Weights of a small transformer language model.
Architecture: RMSNorm before each block, no biases in attention or MLP, untied embeddings.
Training: a variant of Muon for these matrices, 128M tokens, 3891 steps.
Each number is 500 + 40 x the weight over its row's rms, rounded and kept within 0 to 999. Layers, rows and columns count from 0. Numbers have three digits each. The size before them is the row's rms in percent of the matrix's.

# layer 16 attention value, 64x128, rms 0.0664, rows 0-63, columns 0-127
098:444468470538543534470499541555552467439504580444539465449497518565458563490481555532463507508497515526534514563472521479491450526481559512542488445471485480485532521545564478515556532500474467448518470487434459533477508465454439561470498456460468442547478515459485580504549521532561463562420614497481561514495488441502505530458441507509556624522525495510451505499533487512460509507484
101:505484509492443509537446483490490528501547521459479609455578536547509576580479568515532536499520506540552481541500558476471527515430476512501490503536514440493472524529441457578500515447439492498507547537434502512492553506423592514448499500517470572487579495499531547469502531586458484564549493522456521456526498491528410476486527559425464508445478518452468481525490498521523557484550
102:492509456470483538547474464516465578520540475517453444528515513481489566532525486434500527449505496468479547498488556564501552582548496506516417509479442525533532532436458488442397516447460525475536562480409478522525436482465526432477411492435489464434501475463575476461493525459557558522546530480510509563529461472511561466490460533522460535467482511543537520504552453492473491528446
101:528470559506457494427528508522537445476528585619489535522530452537489583573504493459517492494534503510461490512464489542530552549502469458472538451511455510480518428488475473489461520459507431464504540495508588522457475460554461498542506495509582508513453492498454503464495484572466555464465471548494517552548496493497510458508437454539466553443478517395486400460540548526565509531513
095:556497476515548494506485484399513541479448496545586501527415486499454431480490445430430478411515556541440505513462521445491479481452487431500546591503553480480553550469481488540515489454517532465572473503542503458533516484496490434522528470557478477481536520492454518518513505483544460466499412535520514480492493490493496487494513476501595487465456522477489535407609497434443485476521
094:440439533506524500552494423416496472503568524538488519488500488495396437452514401530600539522505549477525499574541512471496485468490458432453456453524440542501434482547489459458416420510461493468499503433514473490550531546501530510520511422476537487431513468492466487477476498473437546464521485555510523493467555499446510500531503484498470517558437463521471556546476471501507449547482
110:534474494500495489508494527525553489472460475454442525535489505466460504564537571457452482476517552578479445450493484467503523516441550458420504576533487550541532482469472490422506493582513484562493507451448526420524523459510513464494513465433504579485505542502567458449453483477535577528486483530524508540499483512450512422477479451477510549465415492397469538518455528553457452519570
108:520527506458498500559501456531546525464503514451460502485494435576538499469436462520532488480477482579506537429430480462521492508444444454476508432530476538472463517504509476537550435525477532433510531481533518473544473519487470538395462574473496490572568471579468434523474500473495462526526493514626561479548516507479505511456497523466483559462569481444531494570519483516558464529563
098:523573566553483540507536468480550471465518507564538527470492429505534508513485480456538501429510397549531452509511528473567498475501450422505448431522522545504480469600559543498498539563449605527499509526508537590537517472437549485507532530537475530459513475480523513560466541525557552508513490461491426446496434495534560445486509499475491540429532496544503477508520510471520486555537
100:517529488517513498471422484474481473509506434462491506465507494557427461507544441422500455503503549542465459397448516461480425516506489518544526484455460480517490501489503517517530539549595471576510553444489522490556534442569529538560448449482453541526462478478504472523479489512482538473447541546423455446535458492494470484505519516493478413458537503502569557456477527511631531503521
097:539526490427508510487539414532469516519499593520447521473445517455566534432474518518502477424486586469493484432461545498472479545501477507485457523518497542440483511456489552451516454443450445484456483510474510527527507542519473556462481544577537527446463487535544545528513548487481454559465433502485540503429517515475506550462591507511536574489512471438592581467472482471523553503476
099:548420474488533524449554506473512540538523414427489515501526544476445547454571517465526584533529492531488471524488493463528387483573473493492467449453507463471573484501527478488504534547476510447446508497527533498441535566455477491441495479574474561510507452486428464496476546450529464526549474475519487556498546516511483547424512460445488528459500483494582444472479466550514571437503
102:516462497525484483531596586467498506533492506601497475492454478457521461452567480530492426506446533511547514522489549477522456442471483478505460568486544540475461451482586514516533544453530474468461510504479426504473540485492498446467504428487456424546538455527567534481492515517507626522491507484476512508546539495491473561557419534505410580519485472483516481481548468513567489484480
111:483453490572519443451503449502435523518464447463459497453460544508525543458472440454512402539524450523495506506512558476531534511528407474553458530544548550512541464539468503520505499450409520502511552399445517508512472505578493498534485487445499543422464498513515538518552454510492512547464455439512445491471453586504499510472438467496555500463496450573480569522508435523491538518521
101:507547516453501501510429538482485545492499529450469478477555533505537387451490478522419526491529437547564447547580495489518481547548527553459421539551494552491489407532431454485474479479522507521505528505449501499465540459437513561574519423530504534506491545497475505508514475516476526518496559558569448492596503502526504532593464488564544514519483539445534482535460521518445487481488
095:584481455488481503551544489511448528514493586447513535550527514517441439518534490480517464480553416525492414546555450475425442440456537434500547408557560531436521495511529498541531540449503487532522482502523469461472484498532496431475481493522486540504476551429480553546567469481504524510504491514487496493453461524475507533474489538462424525524457549426523449516474499423579488451537
091:567525492496468544515545519470566521575510532477561453516476588487537451463482475528520431505515463538417516574488469493546542510493481454417467474468538459581495556470591480541502523511516546533466479512499524461494546525486510454461392491525596449485488491511478482500483511600469545462499546451487527442500484529471502501441512470521515505507542505546558534517433582514484500471427
100:487455457453508513453440550494528441528447503537468573494450504453488484491521571470435541567493520482534532515457463525462497513475478497485451486482521434562446476416520494490575429489459496444460542497436555458560508571466473494478488562521507551543525423429502487550516453571466556506468498478488499516426499528428480478556453495529462558438538513533493505499534531458461413469511
105:477550508560428497474444522485543472494473502544487460532507451530532537527547502489496539467459410424491498438529484531481499523452530546430467502463469521461516439436549472544505510560474497483430456384466488457488489488496512560501541511510496506458546498525440483440552428489584499464556504501489558459554565480529473525483546460480506449449507488495451538501482422459569498415443
098:509521541484537453484401456470488511457515478517493475448472505432532487523524515542462508490491491533526431565419460452503548613513514535482436563497560518550444482544564475527540535523447493507502458520522519518455434535498527461452556486394505488558549533479537488488485479434495549438474516537419467483524414523450461490447499526466579490504519524446473449458525514499483464469538
096:523503482474409519532441451539519512476453513533466532496548486520498518465553514574497519563516510477517451524580585447470516472503492421514466531505556512548472563419459541496484472481473550514550482481474526564459561463460499524476497598442554472469545490518419515514454458464526462409517485518419538502503482434501493514477450534547495471556510523487564538488547487493460566456567
098:489525503575514488512481496471556548485529472528450581468461459506527562538489534506517519491491474528592493459444487472447463512507446447518525550447513530469541470527564472434547498475558551459546513513469554494534509501426576508481469464512452475484521534495540477575484468478527492378563450536482547479427501469539441523493495488454515558500453457564485532544530413567471563473485
098:518482562494440495414476521468530533498541514496458447603468465463505475505529532495485543478447443474462508500497502529474470464469458539457481509422566482508447451530559479490569498457570526515510454471455541439394466494467498524431567479475537492513478500478576511440469431543530464553528509452552495487509501516514492477505455546600498426451493462474562487493548469464516586513522
104:543509550530497506507400457537558440455440580474503535502566513391574502554494483502473451486524559498522535461515538524555526506521443481522522485513489425499461472537534435502521518481550546483554447440457517534478458553488531430447500521466483504498527489406540479508528556532489506496455460499468431507448509485548536466461486466520489594505502511448548534471468421499459434455498
099:462511412473497530530515442473519500404507486526495469513525508480533487458555536524490419539524454467475456520488465516522519546551454524493469524531521506521526527527577524520508478476575521509584578483575532537513508511547445493457442490529486531437471431529433539463506476522488606473459502474475498562566492591526535492477496507479575500541469421503512526508496437542517526535612
098:584463574498532468472456455549479415481533521473565497464550474565458450489611531513565497513571486499459542438508524539499508527537562550428511526444518528544447521438503439484443444452453519551521492561552484556547559530483488520432458485467460526474529481536510474528498495524485521496515497511487518514463458438521477535462437568496533495545468551509498442492562474446506494443478
102:530549474519584479517535543454452503484485473534452591546519509507504449469505445621471473517489500516528536531485500625518469496475443534490558505511495490538478559476514504519568532519496459534543475475468490497486536491540505454457517466480478501469482578492515507540500484414530488452485558438453561457532497487468399506450498527510558537445564502444437551533552537500474569514436
104:529499454480472464560459535510482492547586435416517477449506566463538525451480526488525473434479532409467487554531460407421483467511459505514561460443546561501495498467522507460533476478520468451528501473470433480458498511491447556504504456522554484444478525562463480548530482417428535501559561548431559476500459504537477415530520543500526458523503491511516468484453493443473517513534
106:500487479451441461406509543543537443508500536497457529459444523471475457463513509483485509513463524492489559537529476461488406548466534535537545606519537530479478468470487507561442557498529460523548518465456460572559465446462500532490534434506506563485476473471450435610566536521506420491556513558482493464512496488486519520458497511478566495537504414549514496525524542484568540547518
102:467501495505383532433481463460500454520529532477532550470532461450461463489463462472557536470578484591491482495501454574535533436438574555500449461514519517463508571464530517485544465527546448473511542509489456541482526536525479556482576551505515493528466558462461511419540461497548490506539452467505490534480491497455545506503489526445449444473441468559459493496454552420444497547486
104:523470550400496535522480430533506529585471503455501465466515502500506548467440526500494566430518531463502522441501494572479537531509498480477475532504479433500466465484507501502493479457524479511556505474474480527495453528526472489513457506502470427559460475556508487537503538502573592508457495487440420400503480607566531509488480393560475556482503524555407479498514508515480518488581
099:520543463516503489432571483490444432476504461502513468511514513507526448506510518497503460513464442503457567482519505413490541527492437514488477485385533503548554456490435496465540507478504461547450494453502445541482497465460469529492490557553523512517433482510543459449477556444562521460543488490434470452466490540583411525575511451428556535535506474451446505541584567541516497493502
100:562523515539532518544557481424477554433511466557555558510496516495474594461583531443552571435464507409506494477544538500497503489507500562493539451480491475514531484453524512497521483563477444519497511516515470506462532443516476478487433565505527477521484449503551512582542491548484515469464491522531485499525510521587485485432474507434501539466553494519540541456390486485400555464496
097:456450491516523432540545512525499510501570444457545517512433474528448457483449517441505484523452397422424495451511569475528496473536549520503560474525456549567490481494454523548524421533478527486483521578444468510484457485426460465535524499552461549491503433544517474438536512498533541436471458496525538554545505558472508529467444473526546539509516529509414495450484470447455546474508
100:455547467541425462479515564413432468466508581417501453460457537497564558491519498527440521482422498523550466567530510535545480506455507481522520489508436467492523526428589503478503482455473501493517499463510447518549480536515578541466532466571465536486436526491597503443549465469477551476504499505514509510482452498509483502532442458479560555464548497441575476533539484437494480471514
099:460422545546475512462484457514501523555529476471572545441504533529522515471493490501476469599506482614453489422494517532479485529475447452575462570488437544486517480481532520498511537463545507508518435540525486518581528488517494479428417526442490510492500518493501520527456437503503525555517513500505544482539536443480452545516519605521530546461509532500478543406478512450411460463462
099:588548460499495437522474487577503507518496534492495512474441427537515484412473494494559502534569521533505527520553532507569461464485427543490515456554460482454442433474467503491546481417499557562547482535465506491560471558572475526487421509485466508520507521530517486441478509438451529478438531571523464470571546502518445469513458523452549502494505430492530440500477476525479444581511
102:443501551436501448500530476478538585493453514476530495565448457541502492468471543525499558490486432476527533540512492532503575496574440450539520504499477516486501564491551493526471455453491525507489527463544510497438491470505358569541489512445540534455507519445557453570494519534525463473460495522509545462516535441500502431514483493469415547457457480488539452469547597476535519437525
098:492490466539424521495500530576477553460581453493511570534483428500542488467543437587533515447530572504479544465575516483473538479578519462542476540483519514497545415466537495525437424461585516493483564480481542493530528563509455526523509515461501487515499508615576524532515526488518481512469504486514594518500464496534481527493456451490550440487565549513447537489469465517491459491482
098:411483466479555511551516561473485481539537463515452487455527519496499580533555500543452435469572485506438471541508472539446467519545465475556498549485550527504467415469499534446494501493488523490564429460565469542546572543460492529474447518495496512513439496555514474514537587454416509463448403544563483469549495502502479520467494525506457495493425474490453508474441504437535449494501
096:439474452472521508486587460480543516524457543502532562473466450461510511529482460468473476578543561575524486437491491458434568484511467465494494429456452496442477501533491567538510451565509510486532451493493521493458431519520496582497516493447519490444568504476492517492509510483515563471518497525468544477512519584512443450523396552535480512531587523493576525466581483526476453435513
101:556489469514547508501494522417525430427426481433484478515528548458522510565515516400457508484438485492454531535557498577471448536526503457432548509520506473472500515531493475487413524448475458473478500586473500509452521505487524538454525533534517411489525387528536553513478442479547531488495541482446491540505535504546501469521511528535470470529491461501505433485421545496515601539535
105:501503497510490542541519450435461486532533457502505488458524498467529437571463503505522513488513477439449525490455439455530419492482522478524544476431465569475586465520522548571470533564428502517430517597498559477521511487503502468430514495479505505545529566416486506480600489411498543496507447521461448491585511448536506503501518430529504488523440506559524491520448470557464540511472
090:486559510527455473543547460550485534452471482510498528515511516481524568486518442482528530493518455449437452511523449513513429560442490461477552514423469516507437529530504595493540478550497511533451483468460498568529525528463478560508556498538512445540434538537462533490466475548414435461518530500499502495498456477482444588505472476514419481475431473545463466457531477532386536468436
105:514490484436470519501470526550493570394570450509543500523479490505426525472543496442485395502465487548563526542542481467506526478422464463554503565489488441477419504490521483524495551520424457450500473510562467497489545530550540480470472515611460507495506489487500493515546522518476493521425564453538493489504498521505483418582577480496483514492551485530458494495456481519557566444538
094:557555493467497365466519493565461448498489525476522478552491516447438508566426486514513509563550500484526495509450484500495535486436447422557507508507448513496539420459534489591505518537498486513469509500435507534462493500502528536416446539532517534569449482612503557524483471430498452428481558470468471502465508505454519455464478472512512491523439531525514463499558528485540450463521
106:461507488527445518467514499556510463555435467539499447499507487547522499429547498521470522518480498503393525483456574496485533508522511497426491498527508518475488459536608457543451560500444485535564514478531572493486493490474536555549475511442483530582500564452431524488524524451516487502507475494506588501512600483510453471501513429486497523457521553508526421605446489444431493474497
101:525508488519535529489470430479563504425420530422557527548482510474445501479493571535495512451477458451508492419489515523536517543522533425582483536501481461535462466499448469471481551473477483509452536475493527528479447529543512482448558454449577459515458547465503592466528456473519493497543544601564547479539488587525537524486553487500525566465526541524486436520439528493523458487513
099:455490556569537537463613532579451571495555482507553507485485447531535445504488507466452603455416535552494454534456482486531478492461458479555577444487585452568474490431451537458503494567439533485502489478483473518464504500529540517494462487483525546524510463506476521505518505530500499503422502494500518558487553438485523460506458567543478473478399511540485529559490533481490483485473
105:470438493519441495542433520435484495464507551503469474533457539475456441471502551501526457483516559493495446451482547546505533500530486459502465437499476463529513584568530453492481476574545456505446489549455543507513411413487508503544421488473518493432525517563445555484544516413431538482462449490466513494513506597501512560520450556589531534511487475544484527500506507502482466529563
102:538478496521485526458542569522530492478504468448491585557454463449494467512475548485467465557550504466584516565474500512543497487448451605575473516522482502485537575518483522535434450483513500611482463528525483489489484436554472545471472550478513415488448421510532531466483520539484522558557487524481472533515542561445471475508492422521522501513434460446480501527509489425527510475433
099:619516540432567546494395455514455452447481539439474445483494510572507468509541437552470587471537498568466493487458509494476456480514471478512582540525542439469477542500540467507556472553549428515500467468528498501497466507507490501528518427563519483437502523477474501488514523469510532546560440444522485468461538513508480479553450499511436495511494512575514516464499552522449420488553
097:483519539553513493493491466453465476471504461501501479490535506576528502511469544606490501484599549565479556567425486468500444491498473464482415513472525530564442539530443512485488499556539507507496466511457557508531441497572537488541526558536440534472490481497586377522544496473507497537520527445550589563456540546508533520449524522474513486488473562477531467525527490516523487548560
099:566463558487531437494518428471456545521478467457547530546458447511522500445438465555472471530545527549418489518428462507461548531553580570534534510568533480490470470487527499488460466522538556497472497475453485489512447447463470519542510508439496515449440436499522493428561501498541513491551569507530466546497473512534455534463606481545476517491459446470506481458576543556447486470493
102:505436500475531500481470529493511498515509435575548486522496430512604512476467559458455564511580540522547555436527491416499508525498538427470528509550488501492452468570497499552542533480552502554512534445508480484501566564538547488490430536485524507497422524523451540473542460458559452498571524535483458503520507491484464483433520482482529502505485559565595487515532563432461547517467
096:408519516544537504479541490572489461567473555485499513453467449487427491421501495546530540481477460521475494484539527485540530529494494537499529509537529492518458527502508525493445504467545400487447503534489473421475511519514506560448469491512510522522584505490479519519432498554612570470490455519574470550551465498616493576483517532474443533488561516493573527458497471510559505557546
092:499490520503472528477506428540571565438540507507501481421522532447523436461476517504494489523411495479479553477506524531451484416510546516542464476547508429530496444589450495501439515531526515503466521524468491436488424524528520462544466498484490499493526475588472506564431504529514524488511439442500502470535399469453457511518473468473554527426414532483526466520402503509532464456448
092:546522534553560603484467569514464551514545558468481485450477507583475525489475489476510432553476526509470556453477443498466475594556400579504490504517501481454450535548504515530498478546532524523501480532455459480470503496562542490454574489534507574490499496469446529467554457445485445473516505500515554483528537454453493514519408442530489516589493536442471525466503492442557502501504
100:469458436569507554438494478501525449478533507476515554448484502513501480481542526521437486395549467450422471490518475445491562464506450507513435494519456512461468485466546415510563555515494535479516493559492516478490491507507538466527519461577497513598478480586523477476538535519529511483509424515416512482594474528437546460502548500514471574505477535470526575518569491576476504512512
101:552481464568405479564534540518438528518515446550486485538559493500492472538533557593539599485547524523527521489489533529450486518494447588517525512509465464503453472466545519521442524411530531437448489473560429548540457540527550573484579509480474515480519536487471540449526532519539466550474508494543513482487526523500499490496481388482537572489477480481532546497469523512495446536550
103:450494460535475514541523551538576508499516497546612496507504529504443514527513567426489511511507514489487436478511514492494442460478451494493480537487510578544389503517486483502495468504487506455491525515594506556494513521512392484512532560517537577496492464437515541576455532500518463503479514471527511490488471438547485504458432437455480504562456543548564512600456533542530471424466
098:566534526523443457513503607444462515570514524490453588407485442489472437520543530526495471510468469566495483476492495518486525509568554465522530486432507450453436533554470575493557496440516488483502491533505527471475484522463462474506472461486499503547452489474480485523460508517486531514600489512467520508539561462467547509421487445444519487467468577529517457521555505582421467434522
102:503493493485541470457425440488521500568592488589504555595505584462554489491452487509467564523480508513446462434479539504471559504495552494461475477518452525505560518537460484508487470515522490588473447434479421485505512521526583452483550476455519502490475496451529504536564517493491512544429528492558531521449508476548452468507478474451502547534472468517487426509479461551527468440595
102:536466523504454514447463482462471565585550515486526459467587470411562505460544548490448505487476495501462530537454439484498416552443482449455513450467436451469478544491489466534561469492487485510474511436480519528468515527430489512525506490435471436412566486548553510531537513544430498441518413489480436468531529493497473491514551463466529487506514512524503463407471464491450482553519